From a checkpoint of a small transformer trained on Wikipedia.
Architecture: rotary positions, no biases in attention or MLP, tied embeddings, capped logits.
Each number is 128 + 32 x the weight over its row's rms, rounded and kept within 0 to 255. Layers, rows and columns count from 0. Numbers have three digits each. The size before them is the row's rms in percent of the matrix's.

# layer 9 attention query, 384x256, rms 0.057, rows 27-63, columns 128-255
099:142118142185128081107108146118118127150105086133131120193140128135199120085156179162199122124135142135164132123127131087046124116122136122159092185138180115140168122116123090181119177103104138125173183162128202134063112112127110120093147098188127093106142103134141122126131176131119110101149114070099130146118175078114184089134128139101155128117110117103139090131084110193114156148105
113:043122074153121146109129122133135134080106110091113094119135131224138145109127114172099108172180123118109062113147102168134147139170079085155115093137160087125159113127118105115125171076107131207123056111097118103160106079112092123129113155157111110130147102089070122112118107158107156204109181158139085144073118138091102159176145144155099095176122069099167156138056170123145151109100
100:226091167080090085089135131177140112122138122137179156141110149138123174153089103155101071170134115105053108119099112121157106130145119160124149099116131155109043136131142168127112067129130107145115141143199099120124157124104142127149140132100131111069123196123105163079103150127146170107148083111129107158190123183156178111151169142124168084114087138115177117163144153110137126130140
110:120152122057124106097105077114095149081255098110096131156140161137162109129120145166097146130119137119101158122100106076117110145147140111128152128171123166105089149084142085111106079111143183116156113125104114111136138095103115086117131069141170157128192193157126111096114155163121093147064191067098171218213120132150110165104138160142094118125132154078083195149102094163138186122049
101:138165149128048119183139109154098125127123110082091081113111126091116069112100131143131114081116146124142159114087126107162134168121219119181159133159116134184144080152144158090125164103128099126080143084134101108152111152112145177150156120126147126109112151119190192172115151025100089126080084124143143123154151085142106103120109131129173134149128092167105126077136116180094113108164
099:101118126141098099140113137127161122180180164102140126107137160113146073154110118135130142148168111117106096146119158095086149107137113180110139143085133090098139159140141083130121131125133142198170140132088130188072126103138139144080122126170151188137094154101138123124082204140139053123099116152127227161104171118060124112092068143110083145119107110116134149131225153130096126164169
093:160116147153154091111128124125134056164113174148150157123098103149159123175183124113137125187097109204102139114136171131094135163127075099114135162128111117122121180147178118110138067185129193167152087087126172154103105105113135149148090077107124160126132157129151138064097096118143085149179102123135115103116184112153131097140107133082126177079122102118081120190053127098103141131209
087:088149145101122177154082132148094150141110119143154088097141114131123134079070102101131148117148130068142132074185056131167068070128156124169132105145127124148135099139099143112111107097177099083122153148117123082141149134092072133138165172166146083117137132156132142204149143126111212149107148115099123154142040138127144154145134110149172102148137161116140090067090109122182118128078
083:136116127120125150098155125042223104126172105120142118147145151097164172120157131143162100142115140165138132136124171093083128167105099122137116135200110123144187126146128109074105107127129121106099078124146154097146119135139096101093097115099156123111110051122124119104111096197052153102161122135165099094160099107108122105090130122106170108046090115151121119136096070133165108158143
072:139100147150119082116165155100127154144161161097104151137094168139136063221124122152120176158156106160144119120143150131137157115098073121050156145122125093046127170104149103162133074171115131195128117116119158130099102143145132161125119128090080128156135159111201170105082182089135138145070135115149175146118209111118111108138142130076128151089082091181099100083150148091096138125205
087:090125162104120137115089103166133150126133140120149060144153106166108194097108162086131225119118110126116119115084096132116114146100177148173141124137128144111120076074095089110124152119150143090137176140158151087133172146056059108105143075140147113145186145116108139189175141120140118064119115118097103157120087138125129142100137135134080104140166168075123116128171100137167142111091
087:121118123142114101118157161116106186147125131113140151157141157091153092115114088150137158099151160128106090111166099080124131158155096138140138134118111075155147185117152072164174133116182121145145154109178120137133131114084124067143169156163121155097097162144059126133131153094118079130121109142191225167097157147067192120156130148148176169159118104136118142069173138127124144137146
099:119096151109120112113185117136145127178127086134142131172047179144140091170144060116131143157176103180087128159116148063146142140203092125134143143124085090150119204095162112167136165107111113116141116081175121152107114099142104081121111131175105123151141145192104139122111169112158107132113136127127220144132188118116138133131121167129171123154082047137095157123142122149093167112132
118:074099136183127110151130119098127164170105096147160135187108173139149106126117073122125114119201113164117147116146133071129112141165119118144115154134101094189155133109115085125160121080129136145130128085183150144151113129169098076132099165165121128108095117210115113135149136110101062104093122128120223159109206192086175115117141147115160111153146125150092144098114106163101180138139
117:124157096110130173106115136105118170108113156142120118116155160107084182078135169142123190110091141096174107080108103197181132136119162091130178127122173131093121101099135148124125139099124121130156167190121129116123157123116088156105149125141141103162117090113106113183155169132097160097100119113126086109097105094159133117104155099156061128107127152119159130135111119147166136085120
095:187160141131145085166171137083103111110161128114088124109139107138149061107086165177119076124141116083168115113139129117161109126124173114176090144127167187092120065202152157118115115121155190145124130131093109150094092116136167144141140127120109068152099149133107110142093129129080188144201117114147109156121108112137124098123118130161096165089097166127149158136098116089120102138141
095:151166166088137076132195151129167096087162091126152173088137124109161051144053137131095104114101135105149113142134113179154099133116197135121116176128121168112142086172189193111131085150129098168087095094129098153108091101188175159155153111076143145102103073090119136117093118147111152117168072144183139122135144158126133128104081118119139180104086118195139160116172143126125045121164
087:092120113102157085114129126125145061123196199122112158121105127132147042138103156142109115149102122104146145117101124147105130133107147129114141143118155152076128118194147135133116141129097131151138084143095123141160102085123136136091177127097117129148130106132136145128059116138164178130181075146128064127184134147142057139169119121163109142071127155116117189165151180047124099146143
089:146176169125112078073097134125160105130113182123125161075123125156104130162076108185143068114125127137122106077115102118139099150110098196132145116048121158091071088222153134099126159153105126161155114109136103116090135144127199143115103138150081088149146172110107131137113178131078159179157112125134078127087137145081152111148077114146134093075094131112169144131130102083138118152112
111:161203117122146100103178132153113082095148099072118142117126129118131048109106138181104086161129142096148118156103160105071174104083126140087143171109152146096139106209186159143110105140089181172134149130132140109114136079175154173129165072113124180120130112110143187107057127147102170110137101129169129129119144091137127120125101098081153140079069156139130190145167142090113133167139
105:181107116129116117198087139124107148110098124130137119146106153107159092171045118122153191158116145115060147142147153066154132121123113197091092135112138131150068157155156098125127157098177117117168152103164162110077086130138110088140106094119148125102159199085141153128111113113122037181113146089122157145160106204085197090146128146067150125137140110162147094128138053121098170113143
169:105161144115078160156054153131092175149096156151185093114124117137071168105148161088135154082113127111111150133141105158152117134142159114165153119140133067157110160143088107140068168120158094108093161177135148114186158126072085139145140165136200137140132156124091076189209117112107112092120106111116092093114111118110100162154151142158107113155156153121143070090127126162157113139118
116:159156126079109111096190119129111114119210106121098176138118163100156097119114075140127070140156139076190128114116139123096145146158169121158124199101133131113149076184182154111139054178133122135111161085139154182166126140151153130138121077122137084151113148165147116127103148135095188155137108075068155126161190197109104125109138110144147150110160154142174136142132129112151097169144
104:036078101090154161142097140123107192108027140129156164169186129155109156177151176099126096115132092164136109136176111109113096153153100083150099127098154092111147145047134095157140184077102150141102102141139114142129120087157067113111106118091121169110171144120151142133131139150101116122117222134122116120105097121153117147137149141113096058185107107125094127105112150139111195144150
095:033114131111110099084128125127147089162161163152136156112134152164177141135075066120145116100136138158125132172090126121117140169134048142112104073099098131165112146100153081087140130131142156152128125081144089138074140119117143107120131104096131174150142168164121115096095139151072099139164137178137106100166089153067118124195110203170178101096149139113112161123152149151130122100151
114:091202103110106111162159152169144120186125188145189106188141088138136189123108160153136210092105136177194072168120149151204103137091100148156174110166125133139096127079120132135128184058113187143177098129129098107081120156155148150179065149103111154162133119122164132143176160125109159179150130167175081120096083158142124119091141155138125086100077128133108159078144133072163117116131
105:100152096153148112134160169187125131177151164159115163079224119130100155049140140132077055130129094135185140115121119184120144166125134100167104166182160118112163080131127180154150149134091164179141099087107174193162143116130174136079118116086136133144085115221122046160152173133167147146127090101102151168135148124115120134157119115166058137107111152120119110102117158207117087137136
111:141115141172108123171113131130191087071122154178171147099135117147132116084129106129150157141099101082128159106130095132153131110163087097176141189132123137198086106138172145096110150131155117134139129105194124118099208113096145173157104119142134112167122109047113120153106128141126152152173021168191078128137085177096149119181085134107109090091105116142108093141128106092126076145105
109:163105119148116125128129171161145104158142062175154136136128115093126134143139145179169131114134124080129134118093152128189096106091146165176150177116116121163127146099099168077101149130142121101070164183132124147110114141116134185121099103128162162070075169143096183127121118115122125104175094104171140069112142132081084035115095128114132143111149124157114148097188129120111081151158
103:126104129141116126079167107114094119151145133102078064175127244115122155145160137144143220138169128119116163140142105111092177076148137141108140164113132090124203142109135097144127118109118152094182161096136087125148113123134089080133154101154148156196136122200140135121154142164112083131095163069100138197103112057201205121091145125114164068095099142113113170141133075138162158151121
106:127116154155152102121114119125176124123135156123136105086128149182103121108090125099134110139168143129104152188159133165077175178188109146144094146085129089086155144200156103110122199155140132188171099144119120154104133081128068063139154150133149134160109172134110061108053122092128102138067165159129114162139120142072060189113131155122185121142120114113145121191122156127138130125129
104:200070152093121118069117118148118120119116195155104157092146123192119096124164122072200055120117159121082119104113150119071196196059160099157116165109133111173117132193146069119128131182126151114089102120108153156132136089095144167150168088155105079112145159110105132152087135127094128130148128137084087130091123107082126148115133076109162121130151148137140130095145157123140096174201
103:085079154153144120147132130140170106172077118120156129134075116104128095120130139169142115077127129123090092140079125130140135154173108128081120018134085117117155145067125154105122115129094036151154134128176148190133165134172097071155097204123121123084175066108094147104179130107148113100095109116100041156104172129165141117146135124172124150173155098116148067152094138153112156121156
104:060141070101148149153143048087115141083153092164133137130093203110115134166150161100074099131127109127134177118161082187131131105175193040127150132183130122132143104147090102161091090175141131153130040120126156118143115157169098137138138178148149074129111058138124076156123097129230152117174116109051133135144146188136145179138124095111121135133117148153161154151084207103126150111167
116:072184136151161155179144109152138089131135100158090184125116099154146171142132106076132152150194103060127170161145113106138147152142174093159118206063118147127140118154138149115124121100114134150109126085159118116124185160122132087202160090037195148188111188146146168112104109115145176153121092160117132115168171135091086178172108124140125142097119113100068149165130251125121148097036
101:132164120156128143098123146125181174168096169148125153103153085179062143077142049153106120112114132146156134139125167185184144102136163080099140102133173107114162126128122182174142112118123169121083083101156118132143157157124182127124130191100101079142114085130099089152149118145074167126142070124246157116087090154104127146160079139162107091085147110159148142097151080113100060071110
112:072166104140115156150127101190134068095158151104167164131151091143118070162168079151119122076177099129116070128159092104200107134081114181132161057140128090083157150092159171112150052153168117028148174114106094075180131134123128110094114151109115091121127138140136100129141145087112176133141083101177148204091140138151177115171116111138170119124126113151088131104161044139127131087100
# layer 9 attention key, 384x256, rms 0.0554, rows 27-63, columns 128-255
107:120142180147137143189131154176199123139134079134124122167137149107088083126130111080160192163125137153091123112156116152180137107060187161133061108120171108152119139184128137092150144122133125107177150106129113106109144157160110083091131125133125109086085080138096132164119112090157210169107119120139125168181132118114107129152130116171122112099158144095142134102148044085167137107166
110:041180115086145127088136146029148097159142164111100145107056090113125099121136112100126079118100104121170138120142111119118147073133157111108168178106142096128120081068143133154111155160102111106148138171135151132112135198107090129132109080097129139117160101089156122117079156169113119113095083131136193136113105201135064153157105128099126121092056093098110085128087129126116097170146
109:181106155158136101099101098092107166143090108089121118111178149115155205169116074097100144159124133132107080127125123098131178187120060114133148110146096100164102142111167067176131125142123132126128091157101120162119159118099188162174156133106127221163115105166134124127096175149181109132177159194091159089154142115130188166178179079106116125051085129096078125163092147138138165180138
112:167094129105136143121065128142152147149191095134094165130176186111180178085099094094188101184062107156138156094158137115140096136048129112102079180124149145156165119190110156137165143113061092138124121175155183111127171144120148176160093129154105095157126107089156112144183125128146122140140184105143074119122114137118175086125095180174104171115112097160123162121100115166082122127138
105:131113146143081140159157120134141056098083117131114114101143153161118141125080117127122142150151214113092174107172120157101121103130155118192143149104069162087154085151191129139100148077141144171134139108130080164109119153159139116159160123145111100170147205201075160129160142178161084139123103163154093097108130087136109090121129087135129077152169169126108172160137142158122164205176
092:120063103055117171116121146166133123135087181143092129113118145114127170053188092138147154125110141091153146115164090137155092078121119127127142124077121153167108127135105085081123131131088124021134111080148110189122113165103061171127082039133110144098101096192127167162129066108138170128120137125089107098128149170135105202116129116119107148097159161114118171166121165156125141133185
105:141154162145141170161145125129095112144125064179121111123159121081062077114135093112118142102088182086141148108112106144165176021134177140104105196143104107127151037094075182197120146124183102089058120159150117147143136117149125133107144110132185052114155126179113080133170146139119149086092172105128094131157161117086145198142144054119125116154109130104184101136158104180139140083098
086:113194108147121094091105125147126178153159174134180096096120089176142111114100099192071109118108108105115070141062143113064132126115160105170097094142154117126091165147123092144120143113101143183114146169107163085142088105126118118126081178116181143145130101081112132123085115155174070127160106149095128094096092145131106125092163206111144089106059107135132147093131182101127093149091
091:151116190165178174146117094133121124142090044173122106125121132073107112110108098060126152129112099050105211128146107127148177138136175173105132190128128177130108064128105123175132159121133098049118134178130171148145187124141123100141205145115177139106176189157081120162155163106156144082112120105081137144159171059123134165104153122083120113148099103090132124168149155215116140077126
078:130105145079114142079205158146180046074163134111131122160160152157130140120168176179129144144098198153131070172120156149117142100084091130107107192121108138073182135093137134119160082170133138172196127096153094132131147197156113156068146122122097135198138104124128143092083146169123184202165155128140100115097163139132166146118091147135132147105146074151118132181083127074114115166176
082:103205118132114159135054094090132196114092140115147127138093110113111143146075107149074119120181150070151178092160134089141171142102158129144162108134164117118108134191206134096093135108170062093122098122127112053201101139126173149117132159128160142095122134145094132131139115096119158072172123157162093105188056142077108163172116101179133135169110114162152141046141100131115069126102
085:175209169104144117099186144103170090127114085070101176166143174130088114160129092149103164142116125137114090170120135134147151085125085093092126136123109152046184146105140162117148094139108153128144097079094074172115067132183130176108131125169143177140118078095140130142082217220109103169166092122148088111074133137149107095125136086177118146087119078127102142142156143104070088077129
080:204130149141144089131235194096172088118128106140083202126156184127123145137109157141145121195065112139172133156133141074150117127129096174128122142161082154113104118107117167158150151142094160116145115111075140137124141165167107083117149115132127139183112106180172087166162179144125170148154162138096151109166164150204173077099089126105099210085103124160080088185115131111125132084159
105:106126119165211134101173185137172146094176077075092119122134142121140086055141187129126210090112147185155152147103132164140160120147164062108131104090134100166158014155069173138134168127056126141145085124113153103138086156186090109076132158150162150069111064097117075154109116114125081118098149108151160138149130132153120137078124101143083114128137199137170145111119109147163096135094
084:116173154111140134124089114101116180133090086202190160097126086080068117138124195093106149108190143060061200101150106138157131174100103064140148033165138105127087131105108121164114138096161117095122112170099130097183129148062125142138160126138133102100147138133103133133132149091136134144126161097141148103114081148127130159142141110136138103117139137115154126095105109130175139143097
116:151072133115161095142186088139136106138179112130103157134164134090149180165171161083159120150092119141139143090141168116105133091137063123100101165134100142116138102096174086119138112172125166141156089106121160187077143154204198122187104090109082143148104174145149168112126193131157165179090082093108119130145134167127122078090125125113081147101125119161123127197109095106125112093121
075:148075156097128117123244104097131104137145109151093127109139158117147199162118173134164124124134117119135111158089114131158097160192117124070105127129083172138158117109118079135134161158053143151168072088103131190082135112197156097098143112143128162183121150158200075122113116152179096116113103095128152146159149155213139108059132136120145102116113122182107140143099087112082126148159
117:150019107130118062121171065127119100153150096106086180168144162118170173148142129128168077180078128162151110130128139135079109142143058137107115133096129140151139147137125113122185145130108146151159102107117145169065147124160144140162091069121085136154096175125181119072095177183100122194146133127146116097155186153145122090059119158090144185088072107162100155177110142129084108072167
105:141164143159116128102199162102165083103133136116075159146114189129158170110104091130092133147064128151178157148163148125135142111105134111090109163128076145093160070095134136120165139189123133131158161101089099140120135127177169117117183168135108172107130106105093118132083156223103156173151108067122172149103170056108142141142133065120122182073122110110140145135119087079112145141145
075:202093180120117160109173149169140153134163126126070163142158155118107208128133119139161089164133171167132141124137154143120126103134120165057134176095152132147124132097062118137182158146116080158195104079107147195080082144137085111098120115108124154132149129184171135118143124155170098145105141085062173101128140133139206072096101129115133108129084159154101145142157084080093101126172
117:121120141078171176164083148153129116093135175135150080168187084096146160109127097094117164113152112095126153117100194124152140087099152194135156144138125101141114173082088145121117093137186087104137141166145084155145134111079118164130121144159112129091043092122078125146132134103113117120142135125131106087163123174117143157156108126098147170073204148102174069112183114154105175159112
073:096179132132112127090072121059143073103095093096173091108154093109114079129118123152097119083102128142125119100110060132170122139095207065137121098104119121062151124122120113076066094103113204187142143105143117125116144127109172160128116185136101114141063160129095170115067081110088130148145131146178103167080148093132115115154133115179132105171139175052112168079131174101129141153120
074:144093201191111140105165140149109134184118117166144111154117146130133138132114154090153196139088109151090168150085121156132124160195097123104073166111123143156132069145106124159121147154121113132138096123131165144103162109141084137093151110132149106156153135118164050140124127074162074157121188096063166127115112079165113166119150169143112152159201120123130162180099145151141151175119
099:107139087168135091125086147055139105142104162152144182105141117104128059138117177132149093123166144087219112107114140119123145143128105123134104117124141138108131120098149187062117165170145186157163110169086141138083112178116085166109101167056125141069117102064114190134078174152104178075153200097167095139144086165147131148128120032123174155085068198178152100093103116132120070158142
127:077154134074096174121085130140046205083068138151139170101061063146126170130136056111103147101122063109107164119158093148132130104109180136114112127118155126133134116050118107153106153087176117092105163138175141140157135128117138124093158155147112130076139115143090099167141114084134069102089109076137141125109087145154166161154138155129150119132128130104193074082085151170132118118152
112:133154121165099103102127162104112174116091180099126162088099104157063152145106164168093111134101100127066124133168193076107132088104147110148116145182128152079091125031176075140082103120163094097099104116117225160171128120107153072111142190084106157083145161159096149110125183143113151138144072119145143147099148145126106115177174063129114149130070120147121078125130123135122119156090
105:077118154170091112128133193165129169140111102138094123074135080194159155141179145115142137085145122126081175113133123152109147122145088130188096134138086155115158113099117128154105147173125118158167121154169154161083153146135070138087123169087060091130173147087126145123124162143083098120100116072090092139170127100106125142063096165126088059133132162146096131123121126161166126122181
108:088147129156097145125133115092109108078147068105123130185151179118126069162089121192059130119090112090116059168149092102098138155124120136111148113181108135068154139150101126110155078117146106157112206145157069163119146131130113080151170142137112181121036124220120093127046111146145167096214138166140108135183192122180161143112093102132149134127096037113125198119108144057117168143167
121:110177228149079132161164073126092137089107050121184095128133122092117138115071096143141166102113115126176083107119145089172124124196171115125122080185136166072135145183141149129114109115155147138129122110074066135141089047132157072116141099172115142114103126175171201101157101101126135140125111182151119140127157098108098134142166112156152158154129169121121117133152130062112155083133
106:159129096099183159135092163183154127177119104156124128130154159152111108096136122089103157141152123147107157146137115105118170145077131143068139187145200144172103111151119173135157171113117133171113101105124154097155089153112062115104164091124164135145126162180120105145131152121156067113143209099118147119121143150105171075139082153132110089127089146120109083165152169233149136116188
114:115135103060140171121137104068127059167096113127122181088122126083168100145140141113119086148033106108124190110174134083158127136163135153085143106064125129153139069100085185081141127092100147135121119098166102136103152070086150136110139107103131071147133171129164176131121112143114157110122133102117116098136126137134088149090049126118134159077108108070171105111152130185133104049108
109:141141161155091156164140092075096127154032150145160131100117175121121142151094090074098143117177165121109144157197074120102135132198111125104095042151114162042158113189103158128147056188171173124152141153148135143049102097138099124153136142210072091146112128116100145136083105104154101103131118095153208144110106104116147073111077084114118134139159153104202107147122144117156101084107
111:088067082093116081100143134159126096107131090092116132134109110209153107158142122176152153181114131109099132115153102142133077102126145132095146097150114103096088179115161076125106168170127164071103148089105099140132121136150146123126139096162143152155114114188151089149173122163105168109141124177111107148131141121126096119168151087158114074071140050113130117177075054101124057118150
110:114040073160170060124118131140155115181152127158156093122108162151096138128119207096190179136094125202098096128107151108116133130181093092119121143111147071169112085119087087157123196112111099157172069135140118055133133147117136128132117116162140125125180158112126056104148154127107135141102152151112112121152142146137161174076161186153129127125158115122106161081123112117191166211135
122:087141117111113111098132136132133081124124122124139120103102141101139125150158147121139073130101070105100126137082088135099136121060138159126103217088161123177128131122124201116139141103156086154056105121204146123062163137114047067139148118076125103168132145161140138124119117176167149111161132129093082126163140146100158155126082175123138115088082129156121157123120172096118122150062
107:130232159134098089135173159127110070093158141165159123084098121139104128108153138163069078070072144158123131097088110133120132118118098145159149105104060146137094113106123106134092103193166138152118185129170126141092134157164112150110127136108161135128147104091109138139127112204126118109141122093120204129143154137120058130108142157101102142098084154144113072124118151069113109149124
114:125175094085133131116132134135102126111155132154117141191151116159148078169175158126173068090172130141140138144106105133115103087130057094168191121193112100079109153197124141139157100168175197136125199099138101071195133078142084138141146169161119142171121114179101122058081119163086097165127115105141119114099134098171166099139190135140068194152093127169116139149156215121133142126138
# layer 9 attention value, 384x256, rms 0.044, rows 0-17, columns 128-255
093:168138087119118112128136148118144113091145126100136132115131129093100160166214091125151141114124089120123109154124106214088153192128149126131112190157234151130116142165201127203139161132156111114135130111148120139157109155115111197087107124175116177131128122137140127208112118114125136188199132170145128146111094142124103158080137152134157146079113155095139123116123131124085122057170
105:058118183144192122151092090163127110156146112154124133171146087114142141086119067089085174125115104154153065083167097134114105116137120126086146144155119130082120156149073114138118096153126131115158181151190062220119142134165175123146085117126128124196123132116155115093147111121121135090063123147133137110139127114153167106136053152071143199141159099089125138141172138107115109141100
100:169098093099122125090135153124140121109116159130097149129172073134144115081070102202137125140126116114102096132103176154112136118146113166187115152092122145152088152151139122180106093116085159122119148114185168150111164147139078139135184117168108096106116125204082087131127143165086207189113063184120144126115145088102167129167160128150172117115054068117144079101159159147167103090172
093:092104123081125117162143125146143119152101202102138117105095124141141128143125080191147067133126117100046069096105119190158106123123139081145133099047119177124137127140080122131149186115126118073082092145129080133136172104105093113122103151157153131160127141170092104156166076157131097157112139105146175132155134170133095107119119152146162176202098160117116108135137062103052101161078
097:121119114118101104098138094117142170141143124132116086138104137102148151077122154130095093101123131199162146133101146156111063096144121115091104132148167154106124099078124071146120125140171137148070145147173154155109143116141115164102084097134093098161092134108142133106099128113121131069126146121111133123084153162184145121162100161120137094145128114158168196146141110152158162132137
099:096072147125115175158134082144122118072140116156133116130123056145138097194156154111152159118131124120143136130140181130138149168106120140210108095089067167087151114185067043110160109107135157094112123132140121172143151046113117118139118079117222096166122111100115095123082096180097127075107179100153137135121113157167095118135106049133145148153089086054154168175104137173132186204090
098:114112133129156111157104123140165106165085170139146131129096126063101115146104108198130087105120118161213120179067119171112100141151112165068152108166128116111118154175072137143126138142125138181115175110136102142129154114169163140085198123148185086131090143077131106119098151142057141166076084150204145119115144143136098130139146115151172109149151139204143144133183113097165136165130
098:059179115099146138126170099139162087151149109097131131116124105124148130133181082113110125108113155095105117137185128083127147141069176136135111073138162126134133118089136113047124200152124150135115214173128101108136080083136124205138184156153153059131135127127130147163125131135100080140146070110096123130150108173166123124036110142094115142118069145111114153149158094101095084065118
099:056121116090139110143113117217104141166117140109148108166136135131117114137126151066137153132138126103129102065148129111152101047116138149198090081149166098158121124153069088180147123102116119106164194150116138095151105146145037091085123120056096122135137129140130068094100019087149121122098133182125124171112158156159136118152176113126052181094116162160131158174106102124112084146092
093:077187119203103129100138113160116114121103089145167103143152102177143107175111081187082158130142096103097082118144105119141075100086114107122092113171136140123142127123079165087151133123185153146164159140091103075146145096104128134174142092141167060103128109140118152147124112114033069164133146125170106162069166160148145115095120083091117161165065144139144185133118060115175162090148
104:148130143112108111121116074077129064176131125122128129136092102113150113084113078139059072082152095161127157150094142156068130076121151126174149125135056091115173083113129110126120110157121226118064174128102072115075070140114119116163135133127134121155116118116148077093131134136095108101127047090096134113120168161156118109160098021108113134167156081188077177147206120091107158185145
095:112139127135155158119154147203134146166086132127180096123193146096136140146151109061126131140149084111200109115124147141202167089157163127144143121119144106102119128144072123073128102146162188076156155172087154151082141116117073101083133171119192140131113110131124145119136106087119100122124159139159128126175134120141119122122170095099101125108152060116167144111139135147170157114063
093:133081168182116116099117127088131124133115121217103097069192164092075141114170091164065154148170180096111058094144113193118133166111085135143106101122136155186127115121132179080118152149075153134179153114081100066149145150127138083161137109080099188120158129125192156151165098111096141163126124121103072112080138130121150136140094097086068085111130074134080136102153098132098101157103
101:158160077074077100120117131060176121139133130107171108164116189100136094137099102117072127113112081148151168113052148178201145143110118109138153159072144135124128136161133143154127086162144106157110147086166112191137041116111069095148124153083153118049091129130144122135095136124131215104120118212120175114117141081148175140169138151091147146112150100087145109161156130075105094187160
102:124147057055100113128125082141082141091123084184148149123152163152148127131106107124154143150143103165195098116122096166167053095115073072145156145141133109138112151083196114115145152130097124075118179126085159137113083224118078126108110120149126079084123110140109122132087109082093110123126197165087113172093103132125144129114204160183171186129127140130182155100131155108130119129131
093:148166154124128135111113155132135137123099106141137057087128155197119104138189068141098087103115115132159123120130088178115127094117147128080139157160048149146155138159077177110131137089108115108143080131155058122112149064102087154132188197115106200136151151081141107126154119148105153092124128107107111141091127108139049131114120137054132166124172137148148175121082131134150133199117
102:139125108191083109095132115164140144181118111085086165118116178164148137113124174127067180136165176155122181115103100146090134165152119077121115073094119182066156123137139133115139102121122104068107102103139106120127137203118125194103138086192093150080123116072148178143153096088081090189113158143118127196108117124118186101130123158123099099191083154111190118130068198109121172087118
106:139084121155137174089129115112153150099142114035142113103170077151121144103049060255123118124124078165098147052111099159142144148135122162132121135114104182152176154135100160120147103109121100121142158148113086123155144066100168108200136089219092109148145151109164152146193165170084134142105114066129144124152140135146098123147102152093140077190126094078142064152102111153049147145113
# layer 9 attention output (transposed), 384x256, rms 0.0395, rows 0-16, columns 128-255
095:098133075097149103088134141117136136068135135196109149147109116132090124184130090085131172130107114119105144061103063133116156137092180195147158161169183124158084070138160109094156126174169137115117174141135145159051077114177135079135160126163112153158144126127048090122142130158084156102190114173127122124163073080115066125098144152104136152131108162108140121088103151099191116067125
106:081155162160126109144196151144182137153132170153156081167157117140117055101131134066130123070157122104180115077121108177106113111110141130149133099128146130135119102137091109127216135130111096137115112148134136135128121082074098158150165147131135133130126125164191094106143108117159101102154112120210102162090152135141105096123080117109112193201138073128073097118093163133119162139160
101:134130070141138143086098124140130132138128144152153170097176128160142137186167104111142092046119126104155146105153174132104132128102100164119126172122112135110087139123177087104116164065166132143168149128141184188120142185157126148128117200119147141133157094119138132195146125106130113158174142171115156099118132088105138102201111116123117093076131084099142098138148172131129121087142
093:153137106133096105097141110120096115089125155115156077113088116128158079122070141162104096127156140039119156124092136080147127066105190200109137123092186208084093091182150104101099117141130097148155127163141111075060113099080128146147125095139125131174109199150112123136092125099137118097140091124242142128156073117133127088132053095083134104143079136126140124090139135098131071095127
106:137130131146097191109046113108135156133137134124124160170103097154232198106110193120178105115091132128190118198149140122097161162112149133088137090097139129174099147151106139127106219097120118166140101105135206148122127108161124125121108152134107139093157126111130134116126170099128077173073194129033109095061147066130129122101138139090162108158134123141125129145129129207121150160109
095:076125109183115110144181094136140157178135078119107119137094188132139127120130100088099092117140054122080107102116097140127125130146111179098157127119080144176193133115119120115143099086077141132124126188114095029179172185145109091116115124163138089070153133117071167122131102154189121123125096114117130161138148178115083179154153098162159198123122115148104143154109126154152093120117
089:129199105134188155154029123138110109106156120166161138093166100124128129091145136108154075066130166125159113141151121160167133129116145147132110106143136192122137083101120102131094086130098153148112130104097083149108087097163176174077181137114155094181077168124109150138134123146117217084140090144190145085138115096133117106156119117173126152086123155122169124131124179086119125136115
102:123130106085111149151185118090137105055100143101117050154142150046134118181113076126178118078128102118152144150081076131144175097083170187167121094147157133120088210119141083118164123147146122164149152146074077120092150150167147152094148134127141060132107147119100148131120147113129126114126092099065124173132136111176143040072162152100145163067124144196111092116128130144176079106105
103:108075168139108111105220134132120103165054135136112083112108133074149092136080107148182127106116087090158068160129146081163130119146102065093130115101095124088143168176087135118111170137126112146088099099126108130112134092111081129135113163097134149120145162106161058129118124033139112168139115142102165159094150148140081163122109066122162115191155129119154071130166133143160115160101
098:132079143145113108209168107110175144125103112129120089167130142125097155063121114101172151117129089139166079173086106126163177148133116191128128110076117122152126146081051125158116179109119141146171147159172138095127242126125129096151106171120114061163171117161074176081152094133097173110158098072083165153122123116183105131132149118192149150120100180197179077122033108098115076122129
109:157125167172122195132080106136127112126155148148167149195149156132213127132192142107152112097140161062132137147080158102125145163119159177121174092121145202138185160125080112176078122105079142129087081136126146098104134148165111131122136099136142099171112214167107138103155126154153128141098132066093118102102207098131079060139109119087111139098214168150106145153144150151090147162132
096:112171107173194191104172116183139134147106099168087147099133142064126181093084122103121125162146106184122081163167099160161109122144135068145155104174108132120138116184092151165150160102109136150108049141113117150169133111136130081112131137107120088085113114106078123086111068113086141106125128102102201127123141109132039174156188119186097139096189133198147131223137150112148132101088
098:114074139099117131127242105145161124134107164126125105140163160117108111121111140147166118105167161139106136077157099099106141114138099133152111119185150099158180177120138125105186127074156170102141154090148180099156115127129185198172154151121167089177105114144154156123192132153101166101105108164155161142132159121123119128159134176060086136128154119149116131097167135154183163161175
103:152160067135143117094088100091129110078172154166148139139122167078091098154061130086097059114128102061191118106144111149098155175081152108114153150113171148165147070134099175085093158167132118137112128171086180078086085149224157177150152172115124149100054127125095154174163124104128175153144087126087147089123143090117130106137155060110138129100145127141144057135137139140091144147137
105:122117129139125118113192157139123096066060121173125140067138102136116146109100144097161065190126119119197120179139179170148149154083135150150093160099142180187082119098164118162067190105154108110095108178102080169080157116114154139130127153099146143112106155112101139143083168134106142100151099147092121074136098115085110092126095085166142112119100157143144074130147166088152130164156
101:098150161128170082080027092113162151121140123158176092168118117093101092136089118129090160117116135128143085094112063132157090095158082121154139121157140136102091120097069143155132130167162164154105143170126154077153047043105094154129119147124139137103101148133116115129182110165104145110158128148204111199082109140131118193152113129088092167157153103146113158132108162097096108097179
104:177112111110133100151047209153130166113116193150107097127107136207122130118144127141167121159146124143125171158100158160087135171086100162142069168159116137129100153167159087106078172126068156119138112114110171104181194182122170109187129148204162173133096138111134161120129119144138111145098143082127096088136111099102138067131155166120198129177093167165098135140139145066134137082167